From a checkpoint of a small transformer trained on Wikipedia: attention and MLP in parallel, a variant of SOAP for these matrices.
Each number is 128 + 24 x the weight over the matrix's rms, rounded and kept within 0 to 255. Layers, rows and columns count from 0. Numbers have three digits each.

# k: layer 8 attention key, 32x128, rms 0.301, rows 21-30, columns 0-127
# q: layer 8 attention query, 128x128, rms 0.285, rows 22-31,54-63,86-95,118-126, columns 0-127
k21:105145148155110156129079173153145119124132146070148139084129119129126135136135133135127142112143085109138126123114126143118186125152136119105142129125143168126149131148163131122123166142135163144137173137128111112082125123140122135149115107120129170129118126134130115121116108101123116087155080099129132149102126134146121141105131114106104129113111121119105159135125133118129116088126
q22:145137129116177110163182107132116131173125109118081120136134157118120143110120091151103113175121129132135129122100144098147144116094150110109114126190122127154103131151138166127149119126091172104103056087138136099127110161093125125166151151139134140183085130117168110109163121089151162102165122096131069116152139116132119127117117071160105150172125101102127127102136147121144140114120
q54:132136128184115112130110092134122157135119141107134139132089136127152119189135096117112134114128121160138146142153078143134083174148116154134136152134090109080139071127115096148169145130128127139150088117123133115114159160112118115117119059138087107126162087147157168106136129156132117076126086147134107115126147093107130103139170154139142125159135148151139084157125104136104152145107
q86:106077197190144096156133134132123163155114150109083120151119139146130134089121145124127144180110142133117124152110162160113169116074102106129144137114111152111108165149125099094151137116121154119138122157142129106185110085109145107117138172110137150138052123154115135098103135143089175134092118110112112126122133080116115091144123117117112118126144144147116135130119150139134140128126
q118:152094122136137121150110146137122167136121135084130095136110156129111111188130148130127129136104098096095142143119123138083173106142101113151162137147131156143102176128164116158126134106128143151121142122123115117152119103132145127110120187111178095118122122144172109137132108121090120124107132133138105114139147086157118170076109124093117134152129133148153115113109114130137121157114
k22:098104117087160142162120131130107112111108123137120064120144147136140172125092171143135178121141131127108157155115103168137126108089139144124122132089116139130114127127150147102103151129120117127123113145130143162118170120111109120121153114130131133127118100143187129136119120157127145106121132085097125106138144139072128135121110120129104119083129138161127163096147134119154166148093
q23:068078179089116109132145136115109128109100160154120131168126119167136112087124124131111155133118127118121129133109131117122128110106155103144149133119152178137102100151098145126148131114122141148142122155153157118125218112120172112124150162134101193144132091106117114127088137130163112097093121066150097166131135126074132132164140061196182135098111195106136173116091126141086142115108
q55:152094121157143131162127159119098101143143110119095093127110147123150182108120135092146136144145096147115123148126142138116101091103150116121114131130081139116141152138161147123170138133120112125126134099110127099124111132135088129100131130114101097150162126125185137120086123140143134132134139140134150147117127098116131127107102162114138120111095128158110110113188141109089138132159
q87:144127146126095123107127157095113091138133149137114165095146132135131104092125120114099101158118133111133108146136111082142127130113118168102179099132091133108134158142134142124125153127122118120130143122152132155141107156119154151118158116117150133152104158127122098167151128089148108123134123127120139155115115142114133142127085132103164176089113144147087141141145144114127121125146
q119:164111122122113139128097120133109145119115119136161101135151117106123132143142155126145117128140121116146131114129101141155150192146142111174160123133116122149149107140118120148194150125118123087100120096144112130150128149150136134138087110105111119106142104140129103119128157146158142092126157160141108114136147074177134125100110119145119110115129138103106111135127110122146151125116
k23:198113126159140093170110133131106122149137141148136126108126102095147093122127149137102136142133146132109110125128139116138103120117136149116125108118118126122133137134096132163126089127152090138110146154115113153127116140162104136099156166107163108157082179172145117162096100116168075163137138109160173075133134137074140156121139132141117112132145141119103165146123129085087109161138
q24:143106113178181143171114123121111170124134107129152170078127119132135110154126117149168123155091107092083106154145069121166091113121184103150087126114117177114155140107114119109109140124167105130097139119149145121166174131163130146067114158146196117074069126140184120121175110131154130102104108101070128155115119140132100193169108086114128115171137172141096102121108158130112134106116
q56:184155126134145137114122150134077121172156129156085102149112118110110098127169121094102150112185120106147127085150167140118121137135126153102087103163132131103138113138114130173089147157148130127150159199128143091082138166130128128104154115116147178136151143129158109178079115119146137096142135112132106131139134133073137134134153105098141125103124112105058113122094105133110142175203
q88:132174154125138116170148126140142111133139137146192148169134122157147085071118119102098110134111103141168141125121120077088120128137138138149149132126138143127120089090104128143128128113110107087124118116123133101125085079100140114155133109141134120151129106112126146137142128088116112139137122150095133103151146156141139150135137130138166098102158125135139091137119134138117120149143
q120:110133149122149174128138124160110160120138166124132112117138128116118131108148120122118131157115146148130125152113150148114179123102115119099144156154120108095087096115114110104167120132113151125138125111154132100117069081111130111124131085136074087143125128138087140111100140132122135128139119159111105100152115095146129160176138136145109144178150121146148124118138122145165118084112
k24:070142119096120112177083098156137097149099127120141099136138117134132092120122130100093158093135128178153133147087144127128132118148149130138128146113141140123107078170087146079121115120126134099161136110163121059111113098100137110129122118132122147140106140122114136154127112115143128170151126136131116126163116149131121125123150102116187110127175171193138117158125123104126138146137
q25:163098166145143104126143071131143094153144125078100138118106166117128118178148099107113125154123130116126097134107126190137130131144105125141161153134110144121097128178162145125169071127075169118120113102057148103119101189118169111108111156115111180149102083166118131115067134149114127144140134113151116122110127101159112122182156172112116183090131138128109123100179108134096103101132
q57:127106098060160160124094139133100139154155131111134116133127143110117101079144111130166154131112118119158140114134145135127092148104131162174078125126120137146155143137132123058072143154151106117103135118139161150146139122123108127120146146145151127135116119089161087129171143108135120106169148095153122133131111141102102127130129132139116128145110121147105096094115108126133153098150
q89:126154118113162158114138161123142155103145113088130116119153109103159113117122111154162124153112100151138167169119139112143129101092106151128148122145112113094150105121095139083119132128119124164105133134121120125124084101112116130123112116144111092107129142107092142102134120117104130152172132164129116113143121134177144126137126111125106130122133101138145084144142144128125133156118
q121:136129145126105142095116122138146098135116139168141147157101151155165167124129137119143175097160148106130141115104104165162120132098140122100158140134173135104106126123129164124154138111100121117141118120115122108105113132169108127129129109132083099105098093137152108138122155153111159103088153110131138104114114138076123114127097120119107142064145132130138171149153120119131113117096
k25:111135123140126176173122119120154145089082111117136132153115121077161121146125121144100130139063154148084151166111113141144123103130137129121127149154109093104127124172083131097172115118104132125119123120170088109111143136132139164112128155130154152084106152149088118142110097142111109177136114121124098152147148130093167098133112195113071105157139092132122134106127145112127132158069
q26:140132199192136117161155180109096121129102103092130126128111099126118098116134080167095106218114160136073117140125119112129152113143137152128151121099168133101139130077083076120103161131164128141151123123133151182092155165155156126165145127140134111117049137136144103111158088114101092111124103103141129152115160159118125163108120127171099145142143120106095098147103117133146179138118
q58:149199054154107133083118114137092178134144141155109159102126126107128100067127155127167141139115095131145152157112088126168135133183098125147087106118083111093134192134117114120146161114090178108132127105159093165123101169134131152140107104096171120153149133165149095101144084142166106191143193175100175122134118121124135098106149117129103151056136137131109161102103150137112133126094
q90:152102184102089103128154119131127121125133120117108138091135125150104150139126116161088127149136133101149126116139131154145122130100094125129107135116147079113107134168121123094153119123133127126158147156124148118114136130130113120106147122136133102124110132155116158147119145121133148134119092099117123152125121109152140128121112125123115109167113126144153123108134125130128108121182
q122:127136095105150126121128115129118145155147179170118127153111136134152125098143125094141114151105095128164147108121100108066097151147153108115162125095162098152140101115121157218085151140095101134127129096105122126142137089129121119123088103141145154161107104137154136109160147136153144175144180133116125154122123093124112080150130104102150106085193119111139145135128115131132131142137
k26:135135087075119090148113166126142113131128177126114136082180125066143100159131162180132123121120113142163124142127163134113148140126127099158072133149099091161113116160129120111114088126130100117130104117121129157131130125118118116144209136133115125142129124122142115104099092127136130096138132110108114160131112086143082140141146152106183115152113118150121108146184128113104144148149
q27:150112096134119110088106170144113091141083124102135121134124147150117132164103135164089132107143071127143124124130088137161144162138144135116109145101118127071117112111157127049184127134107127140118108108135147088115163139115150122159172104140133104124127098128122144115080122120109138095143122119135155098132124144159112143153126099122144186117137127146133122140134132120161122136075
q59:174151140074136164147127134109145116109124152122087147095131119128118198134104135136171110081103176100105158108129130101169075109151114168145126107126103083130150140120129104125128153136113124109147127098126121127146141125145139142158142136121130140122156163110128098172142158129122117118195121138152132106114111180080123127090079142098135153124138114132148147105124160140056150105134
q91:078105106129119122111139132124143106125144128106137122128130118135116156106134155160150136108127114113148118118151135138104115133173159131135136105115118140128128165121109105150145136131134087123154137122137131134110139113123127143111121141104162148129117169129102111149119123100140110123144149134119150148152125119138123120072123182113143111125117147139132114111138161112107132126162
q123:104161071110097111150115148109120115132094113146131130145122126115116129149174127130154148140167097146147165106106113103132112113110089164128144111191115083130153154157136099098110145142076161166155075135105121156073133140124084133118129102130156157131168152098181072130143123153152130142128126188157153107099108148113129088157097080144159136090116167170150148121144115126131120141131
k27:104163073109132146112118089131139168147128107101125103122148125122120072144123161119155109140128095110159108126156127150118110136152109145171108113148116106100136139162120101082185104117110124151095136152119111143144092145109137155139132120090114181128122155150138135158109150131126113134153137143083170122106149100082115106143164165133090129135145120118130109124095152144121113170116
q28:126128180118148140131150145134126192173116139115155099149138133100117112192117074160146150157099187110098140087153160118055144091048103091114138135199143082116123141168130107093127098126148166081101119199088153108124119084163149113156097171122105117139082120130157156094128098146131131117103122102144107158132152098181134100119104108131085106161138105183186152119139118133088144156160
q60:138170157063140123174135094131152103102098161152138158127110128129115141134117148145111138135145138150103126151123106104070130138151099125150119136134099072125135114128127119142156122134124132149152118082075095135129133131164091133112127119135113134118166109141128120156116153131137125102110096148125098123126128130101137167109085193115094122108143135124135154134119150135153124095112
q92:152118157153146132157126143124109126130154144101153146140112120150114109125130107123113149140137158145139136145113118124142101119091110122107077145155156146092117114155124150117140126138118135142123143103152132109139137145127147122100138135138117122120082137146141134122137111131115141135115097119115135096115131130128115141155115152110133113124130148105150102089104131139103105105115
q124:129132129134101093152143138130157112130105130135135135104170104112132169103097155144154126139105110106118145142120133117152146099129102113114184133145141162117104153120100123155160095114108163137134151123124096147156111129095098123132166121121170115149128136150143144090120107111107117155097149169116099122113111123131111139126160118121095155127149156134103123119140136129095119162149
k28:140104164131146122082120124110080120120154123112087107078150111137109143150103106096135159143120117142140120139133145143179123160089113131122110140142141146112108102158133145121144134141137136094130085125118150123109143133149148119107143154182093170095112102126125116109133127145156114095128133102118116125118126123131149155175129134157145127155129150094092118122137114129164111116128
q29:152118146083171082149153128126115142101124103144122172158131142166155148127083122141115115138082131101155129148139075125106125161047098127133175142119146101126130138186188122158120137121119138092125127109113139118181098124079116121150166149134110142123096108117103184117092117167106154078100170121108102133142107093095118161133132098120155134173125149151161120134116123120108121152160
q61:098145107158161108086107129133098137114112136133201107128118107120143090114128148132109155118141108133123132140114056128110117154173143118133132113114119135156147120112148118169078114134148114154144150097140103162139151146155097144110094140122147151121162123123142111101177108157147082107116148145118123108133135193136149125112129116117158115134172123146145129158111133138136120109058
q93:154102166181118132143157126127146182132142157144105145121118162181100129117152131130116124177095149140124113126111147147117158103093108083130154135131149152126097151104146117125162141111122141129098155140145092093134093120131152123114124166102148058126137131139102120097145125111114135157115124139126126165121134075142110098113152152134112111148118132080122132147124111150111140164111
q125:132095147080125143161121085153117112136140158092130113160131138106134119131110130155086145127128170114165113149146129142089131119104122112156149143157165157131146120197135136101146130118104098113123163155090121139162151126125137112141147145129061099147077099147100125128096107173143138124108127156141129150148128061083124131086136192103114119084119177123138144136133131123089116093115
k29:136096145137124164136125115131156140132087136168158155136101176155145115152146104126121129139118149137097120118090185163057168114138147086072178146142181160136110101112159156149131146095127149146076104145107114083125080103107118119128136118134131137117117080127087158125123108139141175152074128098102097115105121089141133111166157126130151129142167116078101153127155104132117111154142
q30:130106139133175124116074072132127167127094119107147100177156138121133091139137122106100164103146183129107125131138144149129140134092141112136095143130104140093120103136141126134175162136142171153120074145093148069145139121157134120137125116107090192104139111135144128135081158154149094095159145148183137082150133097097141140127145148154119094116164123126148132153112105126116139077063
q62:094158141142141125149142099141114168123138115113074124147127146124130178115143107153137159129144169131155139097161086087112116157118108145071117123113169098044094112129117121159110143125120149125148083169134157136131112117075129127189152064154086214146091076112122130123161085155137137113120160139074138142113120136112128114160157127124120154129142131167138116147131154125126135146095
q94:103127118133110126109150135125131117100136133149140113133136135138120142106142156123076090096127089134148112128139118126111131174170131121153128114104115134156094136093157127129130104125120128106143181084153126112103137103104157142108078134103162110156182147116125149154117120108099091126116102115160140139156152168123154123111143138141147120118117161145163140159106095130124154155159
q126:153105146116169192172126143127146125141149119121142138135141129124147127152095126117157137127119131129129176133107132147100107118137117127147135128176138131123127128144151124117095135126131105118117117094096172137106108097105118129135106132153158142105132154120167108094072108116133155140113124084116086116143107162113122135159099078068122099138131144133127169116132124118126117135123
k30:069139121151135137152098148144106149142120156108097079088113141081162126124157149107126123125110117145119138135152126137102153144095124097162125130136124084154127131118145153113098121110142143143136150133105121111128172116099124133119103099102111184146135126121152130106069123136121128127097159146129085134131177088164143127145154105129129116120131110115129170148106126135148121163085
q31:112135145133166133125105145115143136115134126136123190136128130131146116190106137147126084106148098078099149129118142103108105177105122119136133118168156141112126112115130152145118133129137124176159113098117118160148154134184107128144093141145071156120120124129153125129115148153102099180133159119163115096109125105123114093153131118136124092156113127165152124131132113125079151094108
q63:096131115109130134135126102139156097163113141159159141097143141132100137114113116093134168110110112126135139110126157129125132115149118102106119131118134129176127124142116145167124116104151162131117153140157123095140128140145129115088113100135144116087119092161132177098096125175151155113109168130139145148126139128134109111092141133118163124118099118095123138084136101125130162125104
q95:161102121120146153141124140144134169147136126106119091157096141131141114105128123113124136109110085128141145162112139130106133108133132120120149144096119098163134135113168128123097122140101121102152140096116139123125104138126113115090117119129155119147148099128123119134144119127123141135131130135139102142155111138146112194156138133113108166107154130111104149169113126127138120142126